python train.py --num_attention_heads=2 --num_key_value_heads=2 --hidden_act="swiglu" --norm="layernorm" --norm_place="pre" --norm_eps=1e-05 --attn_scale=0.125 --beta2=0.95 --lr_head=0.00673 --decay_shape="linear" --max_seq_len=256 --dataset="wikipedia_en"
Each number is 500 + 50 x the weight over its row's rms, rounded and kept within 0 to 999. Layers, rows and columns count from 0. Numbers have three digits each. The size before them is the row's rms in percent of the matrix's.

# gate: layer 5 MLP gate, 320x128, rms 0.287, rows 166-200, columns 0-127
# up: layer 5 MLP up, 320x128, rms 0.261, rows 166-200, columns 0-127
# down: layer 5 MLP down (transposed), 320x128, rms 0.196, rows 166-200, columns 0-127
gate166 097:452453491552514468504496503439450489467479548516536527622542487570520521472500552515458471521408551421562517521466473453555548395492416467462458464472522567539464502555507499481452548353478496510558509463540604569528571465445477638511462547504456552571560520461483515489460571493597549479517497575511494514469490607483405513523523428557621539510564504497456447486608509468435446541471
up166 093:534539512525476505482481498564476629482433394432538487438513512446453510494543504486565475504607528480561485514421539451538516624578514500496505500555507534601605448467501540492469472526475512537524510597483486447509555435427545493544498493599478608567428413494473524533504561467455565478425514480560421431487498401477533412445526499491473472531505498545538536339488512567540479501550
down166 103:627460520515463540501363536442477433462534516498497549510551479481532464458528528543496507454447365492580446516488440533479495476468493459533502442412489562515550627511458566411554458471479419504482498522433591563494559547507465473486532478452443499531478495503449512589650599500550510497452464500479449463457460473469439475508504509364483439471509393421443474578507475480493509468491
gate167 104:558466464488567511522528488470524495519509557529502524398433519552401495510464515502385530478569565539569499491519522447346542449439450463475470446476509522432529514494552464546490557499486511436567492514573502461568512453460506454549524505477543470448505599509489449460507517456404418472610491557633438437497442622448505456502515478519497473563402458526436615499468412468519450506537
up167 099:480452478565535502512473467575544459554564535569497547431486499458520430479447449422420471533472440483488484423547480388511538465509530555462505463523565458526490527537514436484547565536548512575460433487499487455496586547540481582563485529482472448532434541489499425590391586461504461508569389511441533400505541585547545562501406594500540534604473574507465504508473561517550427555431
down167 103:441514447487487552494532374478593505494498428486508397573520539545438525550459573472592505426464558540504415538527543507529475507525432542493495414445486539531497460461497526542512517468489488451602506456521472518502531497461505552515409526475487506449506542431390501554460474495470489431625482541545526479549499568511465512326398571467547452568545526489423597452437530493524412481474
gate168 099:622408539378480505542444506496425487490461527501520523518429538516488476470494490466448530467472366565567512525488432411506503552536606526503546401534488502451494521490583443555571462539515542546449478565497495588485472485528478395497484576544479560557439404483470476547428598567523586468447473464464473511452535462587498539526382540552487524553461521554441537560518519553470507453496
up168 103:435584510542504450506486505475473468432506491499515525542558491437431556473503533505474545489562469515503492586531439511426440562580599446499492493487428405475498466455497454508535547540495454404475463475572611449490367424553501467454502553496508510444566491505498473478509485491408542533473481476385522399517494516402505574538383485484414470582482462527516458439562449612510477410430
down168 100:472561440509459473437511506588490511449586523477530480569457545517550507490607502549461472444437504472538431529490520481571465456522401499486494626483562549414483527492411570458510498453455404480500501467541382615539559535461393413466441517531469552472450496597534516469459464451470430568533527546442457487523478580495498487435557428526513503436482512476636477548486508575522516489443
gate169 103:468542499423541498512419440480491497499480491498501482506549511551521494487519467440528478397499487551509459516543568572526561512542467562489507496520557564500500519589536437554525512549495494539526602562446512455575534480451534411569550520401500583546495481523418521494401503466457574452446566392406568503475470386594483404544482477373497425448514471423585557582513506528425487524505
up169 100:522563495448524503433447415488501590517535524499574371428570472517429548449522541564515535563575464574487534584464571578542432587515536490411488484497570507475454468577536391432501447518452485562414513502501503533505446575496467398498480564471428529539474452557526512523503539474435505507453508499495490435407433497462489577475590489516525592558481563535521463434532569538586529485543
down169 099:558463419483454575496450523462469501513565499424503398464460469462541505498572527518474485511439508527410386573500435592389454607441483516591556511511480414516562505501540572531512478513452467543466490489459556519544433487516522517449508560422514460550511544467610510452460496397596464549527498516492444557447479535407580489528502508518477503557487528433483561508472590649466469513531
gate170 109:505523439514572445486406516526503498505522484461466488554493567529474509402603464495467500567506501513493477525586419491407431478408555466405499537497446544476609453483527411454574531500473543473520460552559434495446587495523612457500488372422495462547504459403545533587611439495515526444418523505498473396481514435566497576510494562511476488466457556510470520434531535529477441479482
up170 097:520480485471516499468565464608581533409558408494582516619502522573491480507531484486492481441423462653468653543538495448417484434519513462475526512484533474533531527473503461518566499562574487464545463470632579527488487476432528485555417539528493503437493521469472480469480556518574494508536483492505462519494515474537434542384559531576517488483433433458532443475571448573441514498585
down170 102:555433459530452555554501559493465538537516597511502526360503502526537516596517523574516457466478509506548521532487492402501573447515544586470451451466470392486449446495468514398519512469504500492392414462401469444530517414580496436551546552526494479453544523542396494471570531518435418508444513533588535485441529498468526425539449511527469506596585472515549597467460587477489448489462
gate171 107:541619484448501447453538611483463431475525482522529395477514483452445483509501433475545511564517481410559459518620439556529497500522536404425417600539545520441504473423507462431459504513462496500441461525537552506478520437451439483491515490536516599539516518453438629586520498534435506478572486564457459442495479511495489478468483511519650489424486425458483552587455545515586471501483
up171 098:592486426517557517532414513527513415586578486582545442637463435499462527552479456474498533579529521519542440413557496522537511387589515471481409521458462560531592497531451544523489485459446468461500415551469548508524503511466474538469526502519499550487548538438537502467489422481422552507469475445470545435574496511526448539482497538524562388574455470505461410512388410556522475561569
down171 107:463565544550523440535555527555562582562460571507508639508504539469528493482486486519431536584458459558549515505586517471490481520465432474521506540519585463492504509508499535389590478628558424505517534463515384602558457557482350490497438481472519453398558528560562556486506500519599492585540497502494541569442540551502437439475521471500509551475566524539444462499494511548535502451471
gate172 089:433502515536515537489519521461504581617453471440661543495519586472449459513557361597506544577474458575581518566522585545519526541420565494372447446490459512411538492465465460480477574453487532503516464530496473464527560496470455489470486506553560438482524552399464571469410471525469440415530433452506500510503478491537496526420523508474518474473481511531502500505501571460489567386528
up172 089:555537561455454453514567571404482540462499530574532545550620595542566549414517544419543545499450529523484559554547451466503468523550509483364483472469503431381476469564417559483472545563530455516508449497507455454525557454530520453530516476462458491506479568406418627440491542510487470528530430494473474524525537496470495591587503469553472431462531490477457496530467579440492594478429
down172 093:510482527478519537453427525501542532395514488504440366489473484470396454481540433535541523507421492488503523478553428471566526466399508487494535501498459469561532523531549389497502565498527419504570516562557533545452589332471453548462444517584477463501439369471568463506440569474480510520468489495502452528486454432585452427458488471452494560562447485534525432608497546476544457532520
gate173 104:461487441541531498500549560534435337477508514440487469552492425555439544467475520540426485537545522564416557529582481491613520455579435486531529440501553464526429400480487521478460515468540420463578493457413589569512495460571493505575496511404552589511558518439482521559563424470575528484460526481522523434473479453521386491442488485439589489496467406503520517428458498498529501517447
up173 100:539506480471509587503533468581548472505527496580447586557499556495362511426517500541465472513439499662473580529492499515574539543504442446502500439516510498590440555407519466439495452516551455511500469492555511578500357569552493533519544507554572455455471402484491510492497474488538552563450520472456473572489510486463396642526465508583411526483499528516533452493457482551486422507523
down173 103:455513574473514545477420504495401508523433494405537499425497510529541479600479601524519503498467434522483449462509446538441453419529464537463519406515470418444488501623572495516485556439542461503404536483538407478506509470493433526553464445450533526501468519411461487613537507489491470526504496538495601537500421490560421562417548508436531420499598398477474506509590513493452515607482
gate174 106:464560569585568443486440515404628543497575555482512587551478499522424395411549597491539467546485564473474518497535511536504511489447495558461509525521604536533531422501543556492440543491515486452644500496474488431543551569483548497524452453458494493441505462502509511537464438490581453395500462466543587467544392499499474517490530487456475474406567522528407547475484521486485465599438
up174 111:451499520462526522509603417609480474444431496513443542448487495527460428550540414578479453504421549503489591532460551434465508523424463512485460459504465567489460451495539465516496423496444574505618487603473577554450387477481557481598491539538491495502501520516465444477434503466454520465571485521566427472449504546407429455556435420459565546458535457436523501463388552499564470539532
down174 107:507457556489523514531492551437607555509556482483447476372500528524430456561377549516562493525540535484466464435544480512450533483488432540556419434538461597478509439573520495443488598550552389539498481550527387528581549460513480567490507436601520459520533513455488501456527429475521532364491498472590454523467482440473538428479484478481461493367530516540550572474502541537472497461478
gate175 115:399530577518495547578591527518449439499504488497566509508527461421507493480481522523532512500401456511553483534476522458527443575509589519477473479584564498498538611408550480530462499523416465535529541593530507453475422544618579444421436510359385516432520412588518586522520481513538537504506458409502454464454504477455496496499479548485462537527559518501548451517491418543413489458469
up175 114:559446492454571435455476483555443542482517504553531574518406534461439524492477468497476496409464504473349578536440414511533453491475556510385544539520508484515478616449512468502478542550520432466542370558466408420475515459460501331477506535472498526500473503486430554553427556571481445557471478492434518541440568560487533462515545542443534560465449497537524442475513516516550557514544
down175 099:575476587561552523497515480480491491475422536508514523388477505500508481553523516556526489546521611444492437446475411545480500392415405474498501454566493502428455546437470426414529587526473441560476513476517471517459563577617406547537469523480478551469524573456446449504523439521383514440443431439454509488459456540541524468562517470496519467422497581546538418524526609466558515527478
gate176 105:535482534537509495480405456458614503493457463457595455460450531457460511468492534421519528559563499534488444549462522518507500566473429473538495414509437467424432544504516475568543562571530421507462506607489516524549468482514561512431556511518485485503562594496467558506474463469455502430463604598630547461458444490541528510462472558422547640584411446479431497569450516438514494459469
up176 095:528519540499475507545566509472477520504538444578525605587632485529609389468543578589431508536459491506492559429484463539507519481461533505487546495551505492506398430488560509514487504499442455490450488405548493463489480486469542613472550416425470479534599473520467527478545473571573452455409566569516521473503471493495461563460468593551475462587470473417575512551549534603548519544520
down176 095:518562480521411488512513469482492551496527450626559603532515493517407600526465520562497505584546486468533480390438512506620582520539556501453533434448510509521446488519576371477577491522474559506528455417567437537410504507485568531478450592460443522519560553495584511539492576458416511524499499505578513534499520595513545465455541592501563458523456469486474452535529494487554595501522
gate177 106:533537557510526535464544484508506561464569470495542587626523521478486438436489425513442481521444435570513574532526485540617461472472512526462519565521511431564452502412519431513512653583581510549519556548524432471421449521521474470526430505540457486484555459537383542576356494481522468481423448469503524494478529442586512478451440538564484495442470528526542508428506505588495502554444
up177 107:573524506588548508462572553480573454504447551538509448459573402451404437555549478467472528505454459549512478477462494454453548475464480490599405463547430492474463520549476439530512549503524395418482389469564499454469566451531516479509543442512401557510497527369444534515523532514512577512494485516545546540581453602474491491627443545467476485485528427508512476470543570495490481370481
down177 108:603527528422558521478480508492608499454629497535465438542442508492548573484499485523548482411458563599473521494549411585571533489566452496440468528565496516516490549591499489604402523551544477464505532502447547506411435472507553401519482554561497502502565512507522497484480418511454471534487451514412518442477445479436401506551422456488485536490449553606559514512568540514448436556557
gate178 094:577466496563518451455457455470478547543503529501437547587543550474493504508449533506499550484642498454591554496547534440484519381535534590503529434434514454492488515588497470445513424495642430492576626474389521517412482429536492506518526526532494530469533426544551483485457543472490538467429495482460561503522473455482512407475582498494562550479429445580457487477502469579485418566453
up178 091:449498501489586510451480507484516524599471487505412473470458471546453392518575519522465474434478542481478459483458527512491543468546487531489477532462579536458500425503450508466545569506511386487510565515420576409539487464438423571396380517523540488540547433543505477575473476463461520572461584486516460472548443504510559496505425465588480524539517524560493477399623549638520410491443
down178 102:565537464544519524485365564452500396537471473524472480472534481513364479578522547457515505494503417475449481524509502565568580467584535516487402592461542430492441377437496482481470463554477436541502441545413546494523477546439512484562438463485588476492564499483470577475522475521454488484535515503489478519480510583500519394591427507501425396509524600461503483458434532436465477429550
gate179 103:520466524374497452527449470465484489509447394503479504484488466503619458620519507419523632511543401438548459460509567469473470483400453580453490568472468473468567577468471559509451545445534547611452485544508533487422450603473560443490444491555554455508465476516520512486468534388492572518497580569542491465443495467504527560444505474527570525462503499558472501473462520533405481576540
up179 094:535509516493462477518476513488514527521537465470498593500566419545338506557447441392461475516512483526509501581514526453565464543478569475482503536466511463413520523484515482510585508429486411487441490543471479444460479488548470463496499578434492536443555477484551470568472541510489613567429488553506510508515539520647399530480487606533556495428541441570513449485450345574547475554456
down179 095:595407452481467531585401458487547413478476481473405524428564496492498631491398506417470468435463393491526548527478528429491444449514481510501484536484511526465561440502563474535466512535536546514549493480489560497484478391547524471478442431466414449520378501538549539388482504496564553546522575469561439457528480492439539539577549481466540465534408485507458524507464589491486582558505
gate180 093:453513422454474432512513487487482538516478574454558468461430544586572461452496600496527440544449575511464426418524450577526493402457489545543481523476602568490519554518450477537496530458440458537572466504489435518479526473548535435547512483518540495473523573537510506582500452508470516469693426498557545456504491538504343473480404486509562522538526450529491476405589501456451529446514
up180 111:477424542553523455543528448484484409475484500522403504477551625403462342594399475494450386461560481465606503568474484411507526435510443571477559480504482450502486480563544570504495428493506502555507495523610533555505587569465534555444524474482536562475494527476507496481483511459522444382443507464529506464444563485515476533511414526493541537496476415546542559527504465485588466509503
down180 094:503524588493519552404462543491585482546521552380510556594491576457439443481457436543654511493511450510520535436376532586465484575424456600430500400534540563551457529440511442448423474546566509402474485525494534495512490507523496446435414502523506527584488477579482561484544460470499489497446497503517517518495527510430517525451416531477515438456474510562494591426511470536548498463491
gate181 109:563450536597466393509484502549526523460465425425480534431474526490443529611380513614533489440461461488523583524361490487514510482545500553529517580546473450477533467519502503475519430525432449496410472523531519560392395513552388471582529593479568470479514500561429545492428518516492510464453535537490524508540507488465548450519421454503505540407456518524509500550426506461430432529502
up181 100:477490549415427426487507420532546537428512508468518472471635582504519521455609425496603452538497506430450539434481519480517529412544601540527557508478496427537516421556549489520512598512510485476458548447476520500500457412571399537492525530364555427475501505492481555449460444519482411498486448574452499509527432576427529528427481473492473529507475463447436502474502459429568559563499
down181 105:570515522475599518537587436481470407476520515529637455503446502486530479448517507551516613504508493489512518647438483491459484523490520428539448470550516561512487484533462499511455501507494554510556491569490525441451538548445572459471527524425452556494457376420400433508543585422541497476464482612470559483512490463616559546511427532484477582533468485512443501446471618500469455468541
gate182 096:414501503547509479477532507475502567533451500445497520526449546468397504431565437467574479500509529537465523515590425503467496455529413546516506524570451522567420465428539609433395595435448474560541537505452473457574496510500483521427546550507473588568517520466536465460473520587570627490467482568507492517460552454560417576455561523437423471447538551523493519497575494533521568447604
up182 092:569578548480526497523519476506478511481533600493552406557541529518512508455504564454498433516555477500427519568474536463576506515436536375392492504410462490468300609528508463543558592552547555499526607495469463450538580501493486482506453497525447460587495535475508511439523536518546434549525478455564535463514409514540529536534452521613462512539494519501428528500561466554463548531541
down182 086:539480369628544530577440605381463591449541589501520512467421486523519448473537512488474543452553521440499521527478539533506466456540477447520565552468426504495473491459458531505453524481539495565497510550513589540573535525487469490424559464437445487458459502441516419507385484485566478531562582574452498488452570429525552476504615457503479460438518501582472468422432493460481558426527
gate183 096:470535455495517399583509495510530523601432536472558463522441427472609523502471490525518481504481508481487516539470547559436545462485508534474378450532478461555481488470516440524511474535483433577522545460478495396538603425633524495522530477528504483449497471474463554487568595519603451512514370480545583508482510566549532537489465561464497488529414406413451465493445416587601510482514
up183 093:474522477521490566514511431513471449555503516446526565392451475470469407499453569540557517549491507470531486547554463605444569489424550452545563543530623496407614548462623443414506552477530500478549455530462451466483486530592475428507413391477467437506479571521483554494526440512494445582532523550468410518489501485564465435494495458459457488526508529546479535563541486514447386434460
down183 095:553594514552470575469589504479549520504498496493542443569516451469528543481522506482521470512467503597498515406486527480534486536520537500503475500484476552562534477503388476567483469402470550428509519471467510461567564488509496469537461509530520704491477414477591537450429456528499550563628499474472579494508502543528593469497442485603481512394491482458488458459380486392473558481555
gate184 105:509590520481601390497466411466479513370547585441526592408529449482496567453487479539433544495549502478484514527503526463463507548484515519547555594548480428517515444479524477438536509466557479561471451513512503514483378572623462498472582429542521537514527480493513487578595432507575489457588448549474430477442420431563482517479513447538512507515444452551516471410524594528485451509480
up184 108:518465449633402500506439501504574498510606435511469495450539510498474449535499534499545481421510497516468443491497483406538554453418559496515460522501461486620498468599471523514496535519545553469480436449445489414483479576491577533465473522533534613492556482488401548564554566519502464483512555470554515434560442478391439449522561493479525559517432348511443525498535448609444481489501
down184 098:435493386608500509472474427604482486538382474471462490560477539498573444581458577518487464482485526460499490548504534535471475475473469428453497451572518511493432554433444500512470563531455481439513528518505423557397494525459488505479425529467503485521573590490406446481461472471513452494530467520501606555490597461399574447524570514466473466497537563338487485498506556469465583532581
gate185 107:506489611529615420456437429501528477469498481498516529538550429492500414523592431543434630574420569425462542509477507424434468463572515503433523405560490504615486546487497509446509475464484438511514542575476551401488521399518592494455470450526485570484492458490487474466544479545493466466484528500485458463501516485432412391442503504541510476463500557529469443420521407550498541480572
up185 095:468527570475522571465474554432429519684619487495582486476567561516427428440529518469433560555500515508488410445399529509543552422489540548543508614420537478497507517572536479467575499367459467465454450479551483528543488478551532496515416525496417477500494530431510544435486560537468477527547405566503487500525488466445447581494479502504497494465498550443530552561529530444453474549501
down185 097:511516478549354415495539557510548534509573436458558573506464480567508481427509538511547457557590469459468516518559514475504506511389479470616547505461467492457415524445442454547396481519414574463565534481465496514493462518485443474466460581502377504508506554501473429476534585450540510581530468487507479543573458557487578560476443539545478517581498491541487576567444552549581544584445
gate186 086:564510536534512461420555530410459483594460444498553557498436417523424507478583455502444404528588509413471463571459578462496475487455487469556495488485466558477509498466525444544444445475371475499501528484544513531530498465404512466493433559514542568489592474461408505479407489537436560595434469497517611584514455473510584431445493453518480459545573509526545487580480445458450547539547
up186 084:504540529561535453420492557476458563534474479413444502456501476411504532597496427535542571410498509567516463564548465552417497434473559488444471548533447501464476549524512486483540476467494493600558486498435499446417610551551438627543544472453481548500506414397522377509568537546552568594460510485402489570514466522465471455479530576488451538475538434484428504436491573518496495491474
down186 096:527393524551484484578517578522461476438467592481535444493493483439540515536495494416560510526438501507562395427563602518541527492545479514579455583538461440438481493409570589565521435545500519505498466539509516682475521481516545484457512512498566523495520504428532465471477497531542506442477404489620534526577469491441429587443481438525475518488529561403479484417530444513444507503505
gate187 100:555450468389530560459478441529535453554520543462503480425457506515519480597605482548457530479460498445424411495510453509524458453627502493536493502456467506486509515464531461491469494573514473403441554464553486602478521473517462521514582506593435398513490524494434509538491528604529491535521499425531628479477632521477595470440528501393484534523513581466452597531506430471453502446499
up187 115:453555451418407550501463534450492477466466476490613496506515493504468554500550424501482532521433413559520499561457468481575531486557574583441545475523449576539480501491519512540495456502444473460507576499464426504497516449451525460400520480560434529476555466433541474482461509553430439433511537528504550598393536494562557663534530445529504573437503580538523603431530459450558473581548
down187 090:396435525538464450487582486503374549589532427530458499565564495540459469490574485515518504671471500571532473511460497577521512530446420531529559547548503541457478482485508531484552481579568573546486490514500369504403478637475493550543495535397520544504549547505627518498513519469555516512507499540504419491582506468470479504505557512494506486510474501432500403455520461527560437508423
gate188 097:459579603475536539545533488625559543472478576487481477445513436480489447462554448611487481498470485463512509430425603473556437493480465519527489422452495479488438423492480537532525454464501549510526422610486548516549500603571419445480521409559501525481526488449518607571407478479500477572497408541548447471487539507511433494554491460517460491492649498441479521510466529585581491512452
up188 109:588448397537581479489545460596474517505462549562512486570520569424474498507435466462462518408496499504540486402458570465352518580484381548556496485473554506649500532542584479511578466587504504521527475496531580504498579463536556507551535533415509576501430518474556444479588450493483467492496456510587450569508552504492421477501510537475558570426517505489445551487526491490475535487473
down188 099:501407442505454541494537537555439566514558487460516571495482468509503522555616499440529496544546508516502503453481314522536481491442486553493389562444526501524533462499504522513484437540527480486507550502519520525479593362500406609466522572535514445572572430500594477507507509475476429524572505452468491511536546487500599495520518464476475408504601492460663488427532504498488478519516
gate189 099:550499540482522496589508353509496488541509597521469490457467466503525539533576453452398433521502440622457553492496524531509514435566483505516504436476494507441558580468517449475401481578431565482511434641488497530503460551471511534449529502477576477433555478490513453502479451615515496465511499425445504566450507452465508466541501324543565467473502469542466534478546543396465525449539
up189 100:438557494509607578452491487514564546471612499485496507529404417495523394505433493524390445536468507488434515516613489457537478533557516567497438468554553424500531460436471489489544483520571491521557482617453426472410497602549546485449462565517524573493485476534508458531559570473520509465455567508567444467451471561465516603514529517445532414481516545521541557446484421516517482441399
down189 105:504478536524409443433493534524485460417535438557522462489523551551448528449477470508555474465677534586469464453635554475463588505505485514532566544515578501538501467469548544463559401478472422507602432531490536495505432527520544484504436550395324631503519512545541526519496493451462545534508521480523461461523525547515466528503500497478508495531466510461382509491512434459522549449482
gate190 103:456580468449515498552558471397510473453397502495562488412552482490529542514553548515541515507568403530541552382548592433526448481455506517422482504506483488520486423523570464476431541494525454576425498509588578483506532519536526501521434514576488486380476478577552525543452432550487497504482418541415503521581480519537462528481422542563437549425405465592492489505424548577541487549546
up190 106:548451545446487484464462474475421458452539523503415511561579456516640467522490474514570587543531493432573518418498540394452506430482506443540495499464513521461489434522498617565452580517474459564524500511468674510530446507522530504565475451498421475493572460530519468616552484426535436484558573467535507518457492511496466588449469590570436489482470462486432444447485471492490531573518
down190 090:505546583491530472527466550527485460521463410496499498568431460487564534438493458438524497553446442520478415546532590531501436543509488589526496622501523520584538539507480423566492480565504572486501505535360525508443447456475478555500410503523559477576465446531544504390509484487494422462408545495440552527436553423463489382517492404442412585492567555534479517500442451549477541543469
gate191 106:415415504469533412446422564499470517529547522622442418520473488484416496486563536453484515517388460481582527465495538496511466555495568498452436507573457529496486498410488451564413433471495491468470610559516399468469525529545552525433492458485517555496454466615509568469594417536536505589504374525418492450508489540512575487546481442567478463537513575504528538435492497491494430513496
up191 103:430473486502540481499508455401534559572417563481439423537531533525445503477545511486580429485499415496532629572554624477450511473514527469525515490558464415455372587432488529465482602521492493518485495500416469516542539432490531500426570525440517523382454472463489490433619472465410467544515453462560560494444504527582553489442501541489547512482509513474526483504420542517412528453524
down191 098:515481381433511550413434582505458467454554447586458456519498538482500511536550510448471445456417517567499498400543488522553574481443448507467413587548510492488485482529489459491441491532542410500525522450556521532622551513597570422563539469551474560464528528504577515433484522561546439534516430538589488632502520486485519546484525495488533526397574488393546465487469404470538511481523
gate192 092:436618417462499443409556432511473493491549528543510511553519487440643546553601565501553584475468503509524450455482512535573503411516435541440466567539466533518375458480519470576564534466433451501456520492435437460453486582535480488521526408485420510432514527560478518514535493548562524572535497473528508551485530463412488453508520567609488546463412540483503491451533499470476438612508
up192 089:540392503536459523514454516567495498509500371460450515536506472471484507524461529526562484432470624456550530430525475452591556405452471494487579513444436464543531439476549639486497440584429512479536530592436565442438469546486590479520545439481400518380562488526496413579465500408493443537464547523529547561446549445475491489528532531411538495521447511455507491538520499542486545500496
down192 096:487468505567444441536508591461381504476456491370540508488540458469505508491599477551507540494557421473567454548508528513523521501504476486592472459540535554481539529516446447512493408477507532483588409470478574478496533528597583480474396521510521543420494492468540479519457493551464555491447513459515662369504442527563464585536424427457502506521507510550460551421482597567470463501492
gate193 098:552479469489482516553470506444405549546524444472540519529531537605441514514542504444461458526423527474563489406442574496431560403542524482428564470502551503471552482527454495428427435589470548536478460527507538480546578440428489508551551552512454551459443476546520557520507544460443415505583445462460522459511539529455527566507407543550544554466532538590444492469548467370466429360482
up193 099:506442511520475461540502506472493452549473405513419502402412452505506476500437621539493598505506532509397622424559501492505533503550473521471508491517471528498499541496422488592433544528433591457483522492460535520584504517451426503455454494475526452543592479459427558530468502441575476511471547533603554479523407559580490442452391520429400547474478532479567482607513428488530501482512
down193 097:500505464542456516502564490521515524407496554562521532443433553492600517485549512478509349534406448455569565474479545364496522554532517432442474446522471421465435564550454484402533539528578455464415551594436502556498540499400548441512421474488471497593510530498468457488468482526441505443457453509427452409558534497530497437502525522594504554488482467439483478384499484517481496482446
gate194 105:485523562516492507549543589572576446523505476465423484524508539508435442531516480507567403506486518461644497467582460568426559506585482586450386506522539493407464471531553498519449513537404582462552569560568516507492547540516468509397438409502527509462481474500459529539543455471450471436602485460485493468472411604474501506537517429518502510494445416507588520529426467503523452488586
up194 108:425507534469555515464496510596493435479402520497543457492389433470496565519533493562356542432472408457468546492566550479464535449450533469484505556495444478471498503540536436531489537503456532608572403421474487526536485420496526512561482491546576553562497473602517462470555504556544481564520453449441512561447533462602480513477500487471557493493544414455397530475357495511561443476472
down194 095:468454507435491494426469555514548507534588484420541484536377438546507494538508455569566545459510471518614523525525338506407503412592465535438594454528462584500436524415431506515468479521531464556485490531477502465502551508509527432462473467531510503531526447514530466573534495556433465442460431497534539476529497604430500390627424556549524544510505534500441520524546472506437441504528
gate195 090:507488502496511444470574546485498500524590487503481449496589535497612494533491542504445500480437554371484448519407569460505509479564462565525433503510455521510559507507592487485469560436477516453532447485405441592429462540485461517560487449416522468563539502446405594523474476518556445506548511552470458442596451491496442516615536547543470481589584462397478528554575575539427484535454
up195 093:523581489465481521520497599512557574571473463495503486520500488459571500444511550570468452444539542570498493519581613489512533454392597503473490459447526490470421604579538515501430436459518535362580468549518529521418541453435486526484550516499454475516622464508492399509510517478447529513546440531582592477584472510528582598469470553574485495522460515457487438446549495547540484566489
down195 100:538508506482534556557409430563559500490494449528411487500560541555447577508430447484489571543517504543455478475370480487497419486503484577563515444466538491450588515479514522489449481528521426441554467472511484505482624356372491567556518531434455489536414458467547506515432467447566532445481522485499475548487425463500560497423566579496506528457504457593495529599480534453556464469582
gate196 103:496558420516609461443485485472531588501578556541566569476549514478525492533495486537487482458479443450594478461443593398510440467578421529507482448481465516539454544582462465419478502569469514537504544504472548438441493405447469486586533464443560430472554494481484457506483514458514515477495459521476485500460527602439402414509589441484561487396530384467553487463518544416492587432538
up196 098:507509552441608608534429435396546505506450473515604387531484476505501511528577591489517431507505563532443523480499542598460513546461474590605461524440530486543517423442442426513526537428463441523512470515534542552479574380473502511460594537583494516577498514544510505461469399496575544509449448504512556516501536518482623473542455495474474505497459478435525539559549461476519581523529
down196 105:553544553539507435538536476428508541456486512489505472522415424471455509558484533514550451533511541510459596530492519519366578502427553505433539372429504553514437444501450525492490578505456525471605481464480544445444485512520460544517586489478582455548642542522422475411381449496471485563405453548438523481464462476426540509558455502518466448493541478570467549547449448501420465468492
gate197 096:565446481496574587476428526538336445579463550480519529511532517485538571542538551501548575426505571572528485430469439478470416499555477524508491487603497434562516521684449529530509428557503523549434595492438516480480473516495492449561549496543560511561480374538555491487529501588479496517465503477500546512522470474510487433530539531457441416502537482528460508598543471469494563445530
up197 095:410402561488463527459528463564469426521523486525498423492510495522527528549518398426602525545577477477482477551473580430490464575631549537498562506523537628475474592470529501479470550425516501554405545556520489502571606495509471574579522612492503507502450484502576587499408534427519528597449460483484448471515461502554429506481498425509489509552513496479499514417570486440511474512474
down197 098:413501521550512538562425483504466467495461492488509577556513464524516397553598472486442496583506529464551545523538504498571450532491454528475523526546455497571535526447511511381472435555477450566500537523434546655485505445497467454512500536491462525533534544496437478441493478447548560549524492522474551497529474549534422497512457471382539528407438527493528439481664467430611569420588
gate198 093:538458421488439522517477598509524509442455532533543484458594538556458558511385449510489535540564416477503438547472520531463523386546385414514606553490586651465474516423520503420517534523464497536491518451529395464524540506526474474550571428526437530505571528478509599463549483481483543467540493512496446526441552486503547449482605580440491527493496547496523517470512542541500449425412
up198 097:600576466447442571553471497442540505451477574517503574514474560495538611505426479613546499555453494524478435483473550502431529447537505517510512494372472502458493492466498440525476501430424427516528590490418560494571454500548531382421520472597430547524522478406573438482555428415448581540549433491537493463520490422541554548494520488474574453506479504511491571507580497524547547526482
down198 099:484520625507487442457475540474507493554516550470401571493473572479562529482562451452510550546524591491531488524486438561452511498530529529476433452557451422486392535491576531554534488485446526468490410502573500440494421440412494614519427513438592380495421482461464520382536564541513480509481472544446415451417437581498537455504556482554459514456481547500517443504546469516533540503583
gate199 099:516470515540428461504482456557496457412549440550533439500584500524453511582596473520499560567534540537498527459509458430564536455509454601503523551483593469490524508483455534504552571466415488506537542534583421479585445447508499578534400464487491527557512522585453560575454484545453452411412496552576513424432510467520470480515565348502569476497487443442504492407543435489532516531440
up199 112:464439494493536390537512444476538583532536497515506502544406574406527470522521402481567428538558465427580549506483529481422491577435463551475523433540501518565460388466585453420425379517490589520510505505497493534485560480536500449502488539571463590453445476483519561512549514512481511419534489571459454615518517538424569575455450496566557434535467520539510491465496490492576408501516
down199 098:556431524459366526455429497490478492503449471520493467481508476558519489680515437529428560558632619541443512552482530537475461395551449505511598475497480432452589423478462491441539520530480586558437453449442565486498448495436445508475526551519471566521478508561502500484466481473564557563491569505422475527539491544545534603484578557473506515486510436485453515508507531438456448486464
gate200 099:490488446626503571567486440584522477514442586448482382504506515493570491604473481388477512449521494618498543445458494503468524522547516536453487456547449568507396488464533476573472512502641611483472544519458490481498490516538473488591499527557477534499491468548421469535405531536512471452553489581578507555547446489461475575540494532508543506470448501433521469431483548539628503485576
up200 099:420430555538533456444486515437464503542586549578453563520445412524382630497533476522475514514471493595497520456467505481381546563465489439497498456448484604407469471545430559520436455571633410498507535484490527522476523546532533522547594559458500494538451488499592463527513437446524448537501476534504575539381563529515502525518523507501515464526486537477427578501532570509529467425521
down200 098:505494496532567465453475632431455439423535447428432544438538442533456452538543629525525523424420482481542509490531433524513459549374395424466504420490501518455466471463491448485565512537543476506529523503540583484508504537576493487593518500416493482538465543572517451474446459442493549496481454433421472472540478498514575567420510524579568494464595429476456454531472483447421585498541